python train.py --hidden_size=768 --vocab_size=13015 --hidden_act="swiglu" --norm_place="pre" --rope_fraction=1.0 --qk_norm=false --bias="none" --beta2=0.95 --weight_decay=0.56 --final_lr_fraction=0.0 --batch_tokens=131072 --max_seq_len=1024
Each number is 500 + 25 x the weight over the matrix's rms, rounded and kept within 0 to 999. Layers, rows and columns count from 0. Numbers have three digits each.

# gate: layer 5 MLP gate, 2048x768, rms 0.0274, rows 491-576, columns 240-287
# up: layer 5 MLP up, 2048x768, rms 0.0263, rows 491-576, columns 240-287
# down: layer 5 MLP down (transposed), 2048x768, rms 0.0254, rows 491-575, columns 240-287
gate491:483486530503472493514511513535522496489477512507540503512513487515548464478516526499488482471531505492506514471509518469506500513477512528483519
up491:500548553482526506517514526476476483529487487483443486468508510493478498522511509508529549517477478465493490513543463479478529515516503508507489
down491:493481518513491495546499489508500466535476494528486530468546513498558524443499521555480503524522558508490517509489530480508526493495513500479510
gate492:504508457482511509506486502472497518487472490476513517558497503468468521533525484518530518492492461448520482475504479491458464488483488531489493
up492:492455507486501476495454464466582498477423495498527455513539491523496481520514503512475494486504528490491493481533479507422477527509517507542485
down492:494476555497481509466474509473505493514502528512494506501511517480504479480521521498499473474519488516495538540514497490496529506533512505464512
gate493:476500477545472479513512495463475508523514476521492475482474533495498443489478420498518474513484500462508511495484480474456561512501535484471486
up493:539471531511543540510506466491507532464516518517538507508490553490471518478478518545499510510458490474469485543524475513484494472499479502478497
down493:490499514485524534511484507459490561480524499511502490554481571484471500526510501496534525510523477471495487470544535482483450515488496515485519
gate494:524477507552484509549506506485491499487505494486474500495517528507508533542520525456486542503485484533530511512498451477506507496450458471514492
up494:507487519503516496464491492500490516494488517489498550494485502507478554495484506466518543499458503504510508461467524491445484489490462484537512
down494:505493493520501518490499470504505516526446493544494522496526460471471475533499549459500490449512442483503462509485536513524505502554488518532534
gate495:475498524491497527498517501472483475512498503464515524512460453520505479497548487468485525502526481491495535493486522484491541482500516555499467
up495:465492498498483493483514512501535503529529481478511456493520521521526509492548501477550512461503541486447521514455470463521508513497461489512514
down495:522522490458484479497497448531471481494492519529500492537500495498494532511492505489521527471519481515492485443541511495450454484470491516465494
gate496:482513539515503488541520472506532523513501499478506493519530516490545511490511539498486426532515508532491495502475494484543492514520528457514512
up496:503493532493496520460455509505547477464475502486526446482490507562503485476525473489515527472506536500474512525511488494511475556525479529570517
down496:486511500471504491462488481498547517496510520481497502487509440477515536456483504514496488519512497484459476497484511548498495509493497514511491
gate497:512497490529483551469532503463512500491535494435562465491490503544492518513453509491555494514540526498502500547544555511514491479543511523478504
up497:522490507503485485493511493499533505493494466500522492506517517507522500488485518534494512555507507448463506495449582468474477511470523488517455
down497:460523460493508563535512482465501522492452478489506500522520500539478483489500474526510515470485546535478476480453525502511449555494448492506460
gate498:473499470503484528461487516493465523490530462457515498533512532529540486512499491500478506537521503507444557547521532526498515497528466515525517
up498:516491484564466520518508468497507562543516515517504473489524493475524524487486519518512442534520449513492489477489525487484512449515489480548480
down498:530506495500482508480496489522497514489490510483526468474476522485487457519475471481474505520508529472504510500469508523506455528512519490511486
gate499:483499513553489461540536528457459535464471489477470460484504505555482479504497445539567511519504487482535493471490485434509475462467545518512523
up499:445519499470510516506516471505482559528496510497438499515489506564497517471517522489505496488485504509477551511508512459486466518525482510480499
down499:467509451497505526502497474543510523515521511471533467510475481504540512502510525460548447519484489552499498538501525511493459520512538521483492
gate500:506492467506501523477441497467510470500530493488494554519501454467473496516501482510478474417502549461531493475489512511492531529519506490546500
up500:523541520479506535510474508494462476504496543464537499485497469494519521497514475508486514503509469490533452519509431491482471516469497468502496
down500:520453496514518462505503483490540520536537469562483495530510499484502508511488508523499533482525495464491477499510509531519489475508509458479498
gate501:487506482482490491522511477490526512519499478541524455483546495450474506450480503498482518504476460516481512531456500499525521481506495498493505
up501:481567489494524552462513531555502504462501477513525478499526486440510524519513530506539499535532529517513460506488505497459475495460536507541532
down501:503499558501510533516516529518527490514487490512526533482485534467508499517507511511488527513518484517562453545493520533470463480469542516540491
gate502:540470544541515512485489545476488518465498473528483472531528509521521494532486454514501457536509490487480507542500515495474514467512525511496532
up502:501489552502498509489477484497533501504514504491475513477568497496486450509510536516528490508516521499524503484469463502478500540458469510507460
down502:529507512509568506497500474539499484500562488539502490537517466527556491505501487515515500504494508506498487461539498508490507471495493546523472
gate503:506498483512501497533488515473479533528486491499512473496498518497496478509504472489497459492511535432446534489532459495503511496494464480467471
up503:496542521484503477476507515498531489456485488496468514537521507479487499500524500506500501506469504502534525490504539564499528426501492524513512
down503:469499490531528490486495474514499478489468496518457533527506476506515506505462534534472507473574520490520545476525447495477572532504501483521527
gate504:510513458525518526499491531500491542503519475509490508531446538476531510487462503492510457515493522487504502504492477526526491504511504503467484
up504:491449462479454480546501479491463528476554459495491493490465473492485518498496498488512478502505519511539477488527495485473486537470473495474504
down504:504505516499503513532465485507530516547523472493534497495519454490485509502504517526491524500491466510516479508496502497478518490523527490500500
gate505:552473517498484510535494515475482517507516545502548563501502487528520463494496476497467447543482530493513490502487525454535508516516517512515514
up505:490462488477501543542467517506478501447469522528502483498500497500522460531496505491476488493517469512533478506494496470492519505496488506528507
down505:523515488533511504471503525534512512483506485538553466510501512473505498500503479502490505460482540463511519537522514539494496533538491509509522
gate506:512529516488532474475531505498514496488490480461531501481523500516493502491479496466510497502520516506455526526501483512481506463523533514454512
up506:483482510492487481487469495546522505488572448549483490533457526535511519529523541502494487560494511523481463516502526485474521486479503477467466
down506:480508453505497495510524503517522559475494515468506501517477480551536508542461512497549486503517513495500510488492505491503483458519498525502473
gate507:486482539500516520498462508484490542483445496547480520497515510483512474519472425509511450542498498508539494544490528476468480488504482506541480
up507:475494507483462461488571527521495474459457517512474554530481511468494537498521476503507564495470490481500463484541556545442483507511471501507500
down507:500542494519521474513474526487497487518466503483491485479492492480452493470473520466490518503547511456498463479517534505438483504490462519509540
gate508:506509505478520490516472518471502526511531465523527472497470527473517489491539557479483513575509493512445490484460487495539506469485528494499467
up508:536475509501496519510511513497458526484510474521485491515492496476529508485486494517504523485539498505508528493504492543531490530530435465524508
down508:489513495462508501523452450511488501477497521541506503534528488505497498522513479497485486474472513506463473515462494512467511514501497496503535
gate509:477528485506506487504498459519463475511485516485523485476473503514511535470453481481524513497506519539500489469521501504513511486472533505507495
up509:438510500554486479474472503482480521466497485523524508504458495502510535491450467494519474552462493530489524481557512500469503525520542470536543
down509:489545514487468522523534507518470503543474497516516540527527548504546485497525489490534520484488506461492485528451458481506486485531505494497546
gate510:513442502504494494558540468581526490511515529504483542520507512441487555521498508511444500519496495484496514495575472512565517479503529471445478
up510:486531522485494526461441495475467520498484504541485487462497496484552501512513453431499460511551487486455510503512466513449493455501496531502517
down510:501467462469509465489499482445575505504475438525481530516533498511465433492515528475515476473505510495524522505515500489518530507496500473477445
gate511:508529494480523482510503511503450471487483530548497486494475482483490485518515482488480519512553498453524527502522510464501539511476487453502538
up511:523504486518508550549529521515515525538525504504472503531513517512493456480488557493487485504475489496468445524504441518563502478500519511536525
down511:514527516522502490501482506501529480485497518533541449502499488499544516469546485467473506510495530486506542529457510532471529507472489485485546
gate512:483482493503503490522515518446500465510500503466582474498517521483505510518508508515534526504504512502504527519540474528497549512530491518467485
up512:492507496510472536481521490490483521483505494483552486533470500476501494481485496520547522518476450465548520506463535507452470462480572547457500
down512:499497494501489564530532504507500472492490489519459486573507513548466544471512498473512532511521505452471470473489522556500449476497502522484516
gate513:499480498507491468513490439506521470480448474495535547487496479481477476486498498521478487492485486498495528518487519482482539502490524481528534
up513:501487495511500471513496510489507521488511481460473496523554491527493539494541562515510503478481555478483525455494532488469494540484524538494493
down513:525452471500509465486469508522490527526493504562527521498474500502483498512455472456470496524475522487493530484510529494498509453507508507489548
gate514:477493495522489503492491513491503522500502438539516507526485490490520511487465516496489493499541469496478464501469515434490476503480520551527512
up514:483518432522511510531496511483509502487503545506495510499457443548485486492490487482510522480502487496525500484479469465475499503446529539502502
down514:485507524474496481489519498490499487516508522501530520457571549503572487492510532445464494515512472509480533539508527491538492509516499531534477
gate515:561445470498502476532490483483512494472520484474499558475515485522520473531496472498496510474519499504516466522502502541476563559496495493490517
up515:455482541526485537472478533495516518522515504517515546489512482521520517529534517481469547480479472467498506510448506537496496526523538484508497
down515:543502448488529484503490477486526547514517506535493503540504466509500498517467525459519474498501471464573502508517470514451508485514505505522508
gate516:449518487486491465461509551517495504511506492550527531486470470469489469538529513478494486503517491475526528507554516474524506489465512512514503
up516:521461459536489493562502498513510499544487490475482490478507479542469510488488518493512477500472533498495504517472523501484531492477479513504466
down516:509544538522496512473510534541492508460512492496506461558477532492481507449529465503487511508489491515482502476488496530468485519483505540478508
gate517:538558494490527510487503525445465466462485471512503489483516485478559527530487504519506427524487477509547481511513483422528518525494466490523508
up517:534501474559472516470531514490492506462513482526474502505471492480525527492532493505516492493481463511523493543481454484465503493518516466496524
down517:478504474534521519422514510542557501525453521478482488523499539515472530474446518466534491485489539514518519518477479532484494483488522522540479
gate518:497464546525485455543539507457510502483502526513551524492488472531488484498481503514532480538569526519490526522497487520501504476470480503497456
up518:500496525493489483487439510529517519436464549500542468460524457503488472524478498523496493534492455486503480512481504478493481508481512508519512
down518:495512484513512492502535524504487510504504512507500482501550518539495464533471487546493521513507482499506495495521522503517509508461485545480568
gate519:468484465499463472541549512518494486518497501497527455504506502465496446487493505465508476502548489490481485497490490477523474532475436526497522
up519:480454530513504503499492470478483466501531547490491493522493492512475461476515482520505455497528513471504452506474483546523482535518512517485462
down519:521464542505513475515493513460523470501471512506492502515509494455532554482515463492526450531523529539557519529431510529518525549481494518483472
gate520:507531464503512508478482528525517515499496467456489506500485464468554492499490460504493530473492510522518537464495542514542495482534520546560509
up520:526464509511499526437500505500477519501527530543498508502481483492499531502495506491499505553486492481547486491555511536501478467517546551502480
down520:483475492501485511518498490489490507460539502489514497499476470488515498503488549498487452527511497490535473520548472505514485505497508472494513
gate521:504527497524498505529520501501509508477510494499457458488539483471499560503498491512498506529526499517485534476506530505520523488454542470493495
up521:497528479510476502513485519520501464508518510440457491513494508539497542545482508522508541519537517524531531521491458540507475524506497449520458
down521:487453471493503533512492494502532531523501475526472456476461478509511538528493507489544518489540509524480466531553526511511463531539486518538489
gate522:542491480536494436509456519460480496491506471542474468486491496494489540505545529475542476484482503509527451496551468542485489524459493485523501
up522:478499510515489494505505543544514497513502477505489506519522470522510513466502496467491476509544482510501528520482515506498537493469525489497528
down522:514469502510492456549454505469489480498507504500496460516480488509482522485532479521507513457501481518497427460550472531466483486483497490547539
gate523:471502517508498502514446512507519510532506467449459490513453473562489506479463562487515477527513507538523487508493473466530491537459559479517518
up523:498497506528492507484468478504508510502500521507529537495484498516554534519483477540514456504521450464515491496499476492515549492469478455504483
down523:460510523489538500448517517550468497482512504476499518541498547507460469511490480504473494499467476478464485473511487522526500501507496484484514
gate524:555427475511490497515506452520461490533521455481549519446573485500530439527507486482470497496458488491474520498511440483548511440540563512496515
up524:541507509542522471525511553484474511468558506455493484511480541536522513492446492496488482505518551508471477517511549502527501450455513449497489
down524:518489497524502503493513480487535528496485515464454572464469485482498520488518546526450498498538517481516541486501501519514485508530467526469484
gate525:442489469495495489507490525515475485487469523511489519524465499501515500494501498493520461533502516487465500498511495501536494481543463486528516
up525:478560491506493486538530490532492541512525546539473509513504524493499496537539530507508511481530512503513501512516539439470502533495516513518513
down525:513511502467533508500498528486489478489503470526481519498500509519492525490497502506525490473507480526499508512491500548556544511553516518484543
gate526:517499447500529477521502491484473517511533558494527540508531491492488490549533512516532478516466487521508518513510490481529521493530460524536505
up526:491507485496486465475534491506525492504518534499469485526532457499475501495475491544497530504497501497495533464504463458487494516494507512509486
down526:549491440479494530524463467489526468514517479526498498517454503517560508491472512501487512520552501486489444429473488476514508536477506516466479
gate527:512461508547509485534548507516486532485538500526468512497525511507511490480520482484431505500521504452508480529539518474484477497475473478475513
up527:505511525531487492512484517504441518487430569486506521542522517478503474474443505514555507496516515473508515471514540450445474592528475505482504
down527:504482507546535510504516516490540484492512495437493503465509514541537497457510551486520510543500467464542501493542530500504477491491534537503483
gate528:530500492520552475524493544460483501491444531494537476484493470478531479455469501453475490520543497482501486465457463501481483492515476522547508
up528:509503461498488501544479472501481492544512531519546523496477495494476507488512555545443502520500519533529509474495471491519499500451496489506490
down528:479533519458505479538541482513476466517500495482470485533479505491489487488508529463500527541505499482530514495517520473490451541529523513479459
gate529:528491474515523499480502474489474492513474480478525535506501517506491519510511480470503463507512482460511528498512551508483489493534473482525507
up529:477512480487542490487491449496523477488538490480481484523531487537554495515513458513538467528500470453513500566511528517483491510488479444481461
down529:499476504490469517479474533504533530524510497515477522525500473536520493477489531512474532502515511533484511523494514473481475509459481491472487
gate530:545470478517471455521484512487509487530532481535478539478489458502529515486494535502515469505480510480487517554486494443514522535519529454503501
up530:513448501511509459458521483453503450487494478495492509541531526489484475489453494489511491497531478500506547521495509517476525477576494520465506
down530:514516532507479519486500496578473501486472519497514507510498522475479500497471478503489502472517504479510537525514522519490519517506547446472500
gate531:482496514486462522511508483487509480537472490490556497523510501492520559476474543528481555531510457522492491499468513434475498523510502511488493
up531:482494512489469486505480550495485510510510509504521510494471466493488497513553527523507514503496534495496501475497524546503492465478510460514447
down531:514504533535458533457507475423504496529530503485526503468567504536483508492460505507470469547453476499525523509475491510513473517512477516490528
gate532:499589529514549507502528465482515503519491495498500537507527509499479466479469476521412452499540505495510447511483467480486504477462538503510493
up532:507487525471510529431468472478476510531482528482526497517486505519497501513466502511445489505479490505501522505513481527492458512484487507496473
down532:469508557508483507490533496480524520508513490500543510522496536482500480499475490435475527560530489545500481495492434536514462487460512505479507
gate533:526503497518506493541498559491465536477501538507527529519462497541503505526468501531475505505510451486514543530526480514528499489494520486501520
up533:509448483545522523448493476508524485455461470495535489481473447515512532513483452511510514501521532519484506488481502489511535491464508534466496
down533:520514518503476467524499517475539514498498513515512506495526496499505524461478480512519479486496498495452496522503486501515456524523511473499485
gate534:479478477521502521493503538483499511463490552500471508478517477487554505497466481494467502476531500470516522542500482456497483502462457459502518
up534:475507488534473467523508500496485528508490483486534532486476500487487493497516512471512506487503489509521483505495547509533505488550579533466502
down534:481458478507543502510538535498523480478514507485502495512510498512495521485472514489479519472481503520521520468541508532481477522507509519459484
gate535:475463515518516492477500454501478454512528501504470515547522532526502514497495523479512521493503506469477549500448482503468460547492564515485512
up535:500507449484478511457440509513521506453508472448446458465527494488478507503480509480498488453466544472513490509475534585495543533496528550543510
down535:490497499555526506447523515467542496542517480472509469429498453453540492488526496531424537453516467519541479447500484482517548484490528484500482
gate536:535485501482531488536480524482501499460455473522552524463522478496469530493491463536483461512515524509519457530555499476509481480454483479516515
up536:495507537492502500500464541492522510492509503513449497512507501521496507503515474491477516468462455546514517544475491522510489431464479509472473
down536:500491471491508489518517462485518483514499535501434466554534492512491472484490452482506514495529498512484489486507513522474509499476487491513533
gate537:495508482484522498519554499495517476462502449510542511479569470527521466485502478527479521542447490497486494547499501500508494505482568509540473
up537:495475505512495494516506517503483490503542506486517487437490520472494506484486512489521512518466522557510518456513525471551433497518504515441530
down537:492509522482477514509530459523478486488517466496524501458490488488487473486482507479473482472485496486508506509479532538530479523505500519484481
gate538:499491478490462490495531467481474525494531521462477488516542513532513539539450453531474510497451501457488499499498475499516485496489468542467534
up538:474535520508466518499434512525486508525526502476507522457523505527522474463543523476462488516487514522468498507490504461503526525526514463493527
down538:470505456522525522503487524462475528512523455489491495509503500483497534514519522493537486424495514512475479497486515503494538541501494477485485
gate539:538509484538485535482461511505435498522500526461488470487456508504490499464508491521502477488461483484533541506517505500478483497505515528554505
up539:499480494494507504511483564515494522483515537518543506511481506471468543551475512511538505532530541448529509527527509463489485481467544504487507
down539:518458532488510530501488488492504486465490524525479475503497491514526476517482487527524514520513471532488485497502527457516411508506516491463494
gate540:467512489490493510513540524493498533510454527502500504532492519487457497483478476488477514506519525509487535510490487519483521503511537448494499
up540:480508534483505475521561498478501555461516488490526493508487502503497460479496498517504518507522493527439477473507516487475520474484500466494487
down540:514472516498485480557495483470486499474511504522516454525515501476510478438486516507501460490489520465525451482513551498473464508473505484522517
gate541:473543488525499549492505492517498488493549485487505504514479437515532531502502566512511481509536474517498515530520534508537530504492481470555505
up541:530521505517490498497510437495465495514477509466531473490470459504525541465477504516522500525444499477489487503529484458510497484499507463506548
down541:508523518515481506476494503495480454502496467504510510456546536514530461469494499494527469494547493524524466494491486484478436487517531496502515
gate542:518503481504523452494475491483497486540466470511512468537494498518513475505515539490531481493505508504461493486492512511460504499489479482536488
up542:463519527489496531496484513497463491503488539489509462534505493509491475471483466496514528454495495458519509582504493487489492523543484545496511
down542:456482509500470495501499513484515559514464497537493507499496482478514493471489470519484491489509473518471487500477496491541513503492473469497494
gate543:518466513513501539549525488510492536506495502505482497509515494481528514511515518481453501495524520542479433490558508505519520505481524501519451
up543:478505478544459475529517481544498503482500486531476535484452510496474473488523490500498501513529554511498560506502532517493491486458551488498544
down543:466467548524477522501478474488483518514473500496532500518513472470552482486478518498496466482486489485515462520472485431525554485481493509512542
gate544:492500538540521473510478541462515498502499504532542491486474529532473498553483513496507466513521472536496479496478529480523520539477464443521506
up544:465482537538516480492492508502566490492480531523545532498470531549488489533527513517520469526478487517516511538511515471521507504501512483499493
down544:473552520503447512503518514520568486525469466484500551495453517511501518468513523497489517503546475500459526546484467476468500505529509483522490
gate545:538512481507484484511493512482489507508510492496494490494479476488493508485521468497540509479555490512516462558499527498511494516489473501461497
up545:494512501511492475489515469497500491485525504533472484517470488514517479448493520501506515494495488545475549488499483526489530510528498475498515
down545:535531511474547493495499492493531502495489489487478521463515493544526495525447528519527483546485497446508558512473464506502488511492495512515499
gate546:504434495503500487519526562465515489545472500486542521509499472487538539495485509522466522520501538516534536510526541525485556528496507490489506
up546:499478502515516493476500522524508489493525503492474479526487476511509442509500538517560529475527474503517505508546505482512524500486478465481466
down546:535537494497488423502506551529519484520457487501477485541476493537533496466463495487516540459541528512493526454530514544503525553529462480476479
gate547:472483477470472491474517544485516511485554476494495499474467483513479481521516487533444466512473485511489512507533484510521463504487478552508517
up547:449495520492485497490529468519503502527496484540473520505549523448496514545450543536497501494503471505527516514470471513471482515480480494453516
down547:533474493531504499512480464493482517504462472500508484492470481447490538477517495463450522514552486496472531460435481491462500543490469507454507
gate548:495490498500512452485440484479528505488481494495513490506510550503514520516504470460511486525496445480454498526440515513477511503519521516511503
up548:471508518485487463487495494474508478498500502498505530489493486536510504507479512491496496475518460498491502469518495483501493521486462521495512
down548:488503508529511528489498487480531502523552514486503491504523498548451487479516507515527494527494486500495499504495497532506474519492531473505509
gate549:504527481518518515500513502500487529496495509514439519469482457506497520502454519535542542504495508540523471448508478542539497474489530459512501
up549:470506477488494484507504498481518530491533529502489496503489506508490499561500542503500514521471483469492470500506517500522499478461498532511543
down549:510490509447500508463507470511507522509494518529493478495504500462459495530498526532521533526462512515492510474499533518501488526509471472521492
gate550:448496436446499540523518508479475512513464483496488463533489481459520505500552490484415545440452466470490509468504476512512504476506534490457473
up550:534517497518466550530533490493523462513468472530516489463509507471513546473495532516490497466493540506491495504501474496458498510533458477497493
down550:531516522498503534537484533472483437505462534515485494533508473503519587504485550505498484475544511497505452519488452533505483486506526505511501
gate551:526474548546460550513495490485480544540523531520496522530532470475481477491561463526508477470514488514511460514475473519509499512490476520529505
up551:495494500500515512515514511482491537491447478515454481534496499494498495504449486493517507511475486502512514502492492510503512466487502482522522
down551:516487504519512503541484489478476484493537509462513484495525468518502537522462468520473514444501482480519479510462457496516492471538494504514496
gate552:478525508463499505549488481478492485488500535493546468511491504467499539494485501463476503525554525527487517533535487536526508507495527474490531
up552:474479500487507474494438517501519500494521488529477523491505494479517498525510523475524521493437438537470502481498527489504545509506478459491506
down552:499454452489518465487492497498517518490504501457485498544511543487508508442507486531479431492493471517488529479526494447544510431501477479509500
gate553:503490494521515487453523503458461545484525482482494506485503475512485497473543470491510505499522482540531469503504500547452498483493522482501540
up553:509524519523514531494483447513471498539494485495480489473495510479512500557487500522515478476492488494535474536523508524503507489497524512490516
down553:468527479542541505519500463505487472479504426457513484481546514486483533489466508469444518499492535487493477495487520475520455476527490500507477
gate554:534502540500520504520495515432477563533513527504539485510512518511495495467503526474543450505485439478524453500474505457509542505496488461528458
up554:468538478481511502504516514491527474470539505469442515507517513478554520505486474515451504490472531532480543511566520509520530506487505478493547
down554:455537438512512494463524490528494512490508478524458523505456492515500527489481492498471515542492490535530458522508541486477534467497531503536522
gate555:487480501505472503469488504504503493511499507506521493495508538495497525507498447471503529502473503535499535512519485484531508507507481497505509
up555:510529433506494470460481589502511524511469465459521487495475517495451486487446503504456466466489552514514516503502444508529529502502507481505513
down555:508520521491495479448509423470492520507490503486510499490479481500514503495483469504498481495527505477510488487503430498472514509486479516525542
gate556:537525490470531471472506490513516517460510515518519491504478535506521460502506505527480499525487511520523503511509544495477513489491468534520487
up556:502487536515514468452521497547465496466485485513479519495456506487498524480489468496457496474482504501512512489498510511458503487532534504515481
down556:468498507510450483527540501509513500496472486500481445526501488488478499496494517504457487487467487526506504507534493515486527513493477510513491
gate557:509532507476491514494522498467521499512489472496476498494471513509492548534480506505472554510517447524444492505504532477494507526506532429498489
up557:492488483489492454461474478503501479489516495494468519478465511508569507499462500523509511503510478507530494490565551518489491513500570556556509
down557:490509456476474511504460495451485506489505465523515494472453509488457497492518521524522476482537495501494444514517493530485477483468514549493542
gate558:478518530554489490517538526521463493495492525462489495488490477454538500499503482502464496573480583507538510501513519507484513526502492495524487
up558:465502474488535544451497505482542455520463465512496488511475515490502523517490494465508468511539528511543529499504508523519523560523494513456556
down558:512482545531501551483510540493502493476522485494470499507500449529485496539481496498463499466497469477532561482499485530544493501489494510479550
gate559:519528516499520515476525520520485464489507533529533508513486514492534541518512505527534466487529536518521511476498516507511480535508519514503481
up559:467516519515517524497463487514498524494510476511536493492545473520486497500498463517496528484508496495462445530501504503512511477497513492486515
down559:530526535521503467525504562504447495525468522472488474476493514516554518487435482491518509513515512535506509487456487493488518545470480484473544
gate560:487458509494523468477529490497502493488469495483490506459539506543462515490498499518491465481514493537484500559477513499493505470509465548493512
up560:464468572534505481443523477497479515502532479480508497443475530470500494473507508502502499499538532509518522493531527542464489517502433471499504
down560:460499537511466508477460509467513523516510509534436534531515498527446572492522483549484512519535502511452521530515508522513484473511482507483599
gate561:495452495495529497484488538491478509482514496450527472520536565534527530461524455513503506510496496523519488540503482474498490497474507442520510
up561:495501476503494498522499548495519476510480486519536517528534468521490490519551527528489486539488506476524517484526514520474493481445558478492464
down561:491539485527504509508481462472503473485518456494470479484477470508456459501534488508497500485525501526523543475499504479494560487521501486518507
gate562:494494485477524507477542532469526479516517494494523528507499523502493509543534480499497469530456481509524531518519496499489478468475510487479464
up562:470428509497495481506458495526516464486484490464503499482521520511478493499493516501536497483497539516501459509497560510499545531550504522515526
down562:494490523510521515496468526533521515512494479516520519491493507471503547479480508416483445496475490502495503527515508517479545486513520486512482
gate563:505481463482475515496474586495489471461492466519546531531501488453491512509466479483519492467552454489522521554477503465484519500492539476512513
up563:502518508501474516476533494491502516527507473504503519493488471463519507498498505470507505508511491474509471499484489539474548516516492525472532
down563:451467445492482483454551489518533479450498507490488527476488513523491499524499487507507503508528487491535491474465517494485508472521518511527494
gate564:542434510501515498479568530510480543505469534474486497471505497515546519505510446531503538510553516451506455502574485492527487520508497463519532
up564:460552523510527500540514515497508483494505460485534487466501478537478522477503527476521480475451484534525503481456504464529514541489487468507533
down564:523441511481488497562495497537487500496486454507501537461516481494494504527499494477533527518516477472513510477527518503487538476507499516452506
gate565:539523528497500494503535485495451514505454491496509537511479492536509491545475458466486431506491504523467458484548472499468514497492534479502498
up565:541517541530510469469487522449457501505540494483495480499530484487486530478475468480475509501495501514492525457483513492477462500477525501526534
down565:489479520529538492549496510439489494464558518457513526526516511508458550471513514521490487500481536532497489547506496422481550503510535526486498
gate566:497500539497481435493507530511522495507497491517534530498546487472472493506515513495506523459492518517518508481489423504517488481502537466477486
up566:510524520533511544518507543492511516515513501485578564436522542509488533507521561504449522495494483530490486516514484449495513526498470568503504
down566:490493472513488433524521470464491509510491449496510499483497501465489526540537511488508545507481493489552535500499449504488458521538520479482497
gate567:500506523487526506467549522477494501488510511521488507508516508508518529488510504476497529511514499492475520502495509497484520509494511502535496
up567:469457489492482483542489504493514500528479498463509499456459445476507506506482524525499522502526508502494518479501491504503469487495502517480507
down567:465462544499493493484498532492513512477482515512543516469514483541503523484505499492525512511510451463492503533543479528504489510439484503509489
gate568:537544499491513520471493524468515502474497515497514552530503464520548495544513518537438522547498462542518487508504503434478493485500480519538501
up568:517483516514532459467524520486472510482512455529501499487481487477477468459526471458537575472504550474499509504464497516494493517498461490516520
down568:552534507464530476456539480520495468545561501524535472498486501490483439517500516486465535519501513455485518467481560488494480471500503485486552
gate569:459487483520518474473438489460508500507497478515461543499504472476518483561494485531514511471530479528473518484503515484514509502485437525542475
up569:485534558498478491545473528471553487502482513509507527494503500546485470502459449516476473528549557512495480461514528512508550489515513513495518
down569:481506510490479497437486488470500477487551445514472482491514513462482524546530505485491511459515475480505523464511541469460501500456435533520473
gate570:453516535490492468517552520508495448527485481486583449470501496521480557560496528422550528506485491485514511507486482480473493513524488461485475
up570:500458525512505502441489461496546461542458508494446465439446452526480482450497482540492516501542484456516508508529493472582519489507511524523477
down570:492521511522500472488525485505584515531437500500537518483457522493514504439488471505516531545513502491516454493527509482500475508469504515472482
gate571:473516502529490497492499540466501469457541510517517493483498476491488470521497474509458478469481507502513489510519505528492485479516494545498541
up571:537503513509449539503521535524513492467496478489488475521464463515529522508502501509481457527494503500535466483520492500504489512503536501490520
down571:474510495479518515524444435481489526490460475509499477526525519462515489494537537524466477518494518507491519498478512479467488470475560487507502
gate572:471493521484458503484492512507484485486490502476536515491500478506494470544528509473483525505498463504506510526525527485490529526507518481508513
up572:515522493499523505502478480502499536526472549525485498556506490499506471513516544485514487518508449511504510508483513486503503529462467520507484
down572:545506507471514503465501531505471508505498461487491505477512503495500495532476514495483487493536487526460464498526538508514544528518492478523488
gate573:523477454536494508497507476492498512522528501500461504522487506495458496560486499508477496489480516517516442507493467475518516547516464484516500
up573:531491511554475493458511520501495503472526483481489509514518523506552425523508497506455531522497463476520529545516515495498477464485522477478514
down573:486514447533524483491520499486524472529501527498494560521497474541487518530509479514523507521480534528551466507497494526528515527533482506470497
gate574:562375382453531560580545562453470554554468485424498560494510429498531500567490511454480509582548504513467523516595588457498612547483531461521388
up574:552434393470543548530517498488429505548432524460446513475464410481534460503454458453542557555555544475447507505603553508498626529469539502503392
down574:487496509503504505494503493503500496508508496507506503509497498496510499511499495502504496501501497495495516497498517495506577496495507494506501
gate575:517488490491518519512484526508480493495501483494494506520516500510517509509487507509477513499494503490465517499541512463472501498495532502516504
up575:476511504456491508512493469458484532532501476500471563543530503465467485488516490526491521515494504494496505509542509482523499550504521483506477
down575:497480463475476465489494472523510490535479523494493500531507514474476507492526503492473527512489465483494482466504548487487469499513469518528524
gate576:489518446487495480502548528542484475500490463499488484492525511478507534475514527503512502506498530498473511520495512491528530538499523500479511
up576:451542541516460505517521569485519501489509558506514515473483507485449522501455520545538523500494468441494500512535476522512509469478512518510463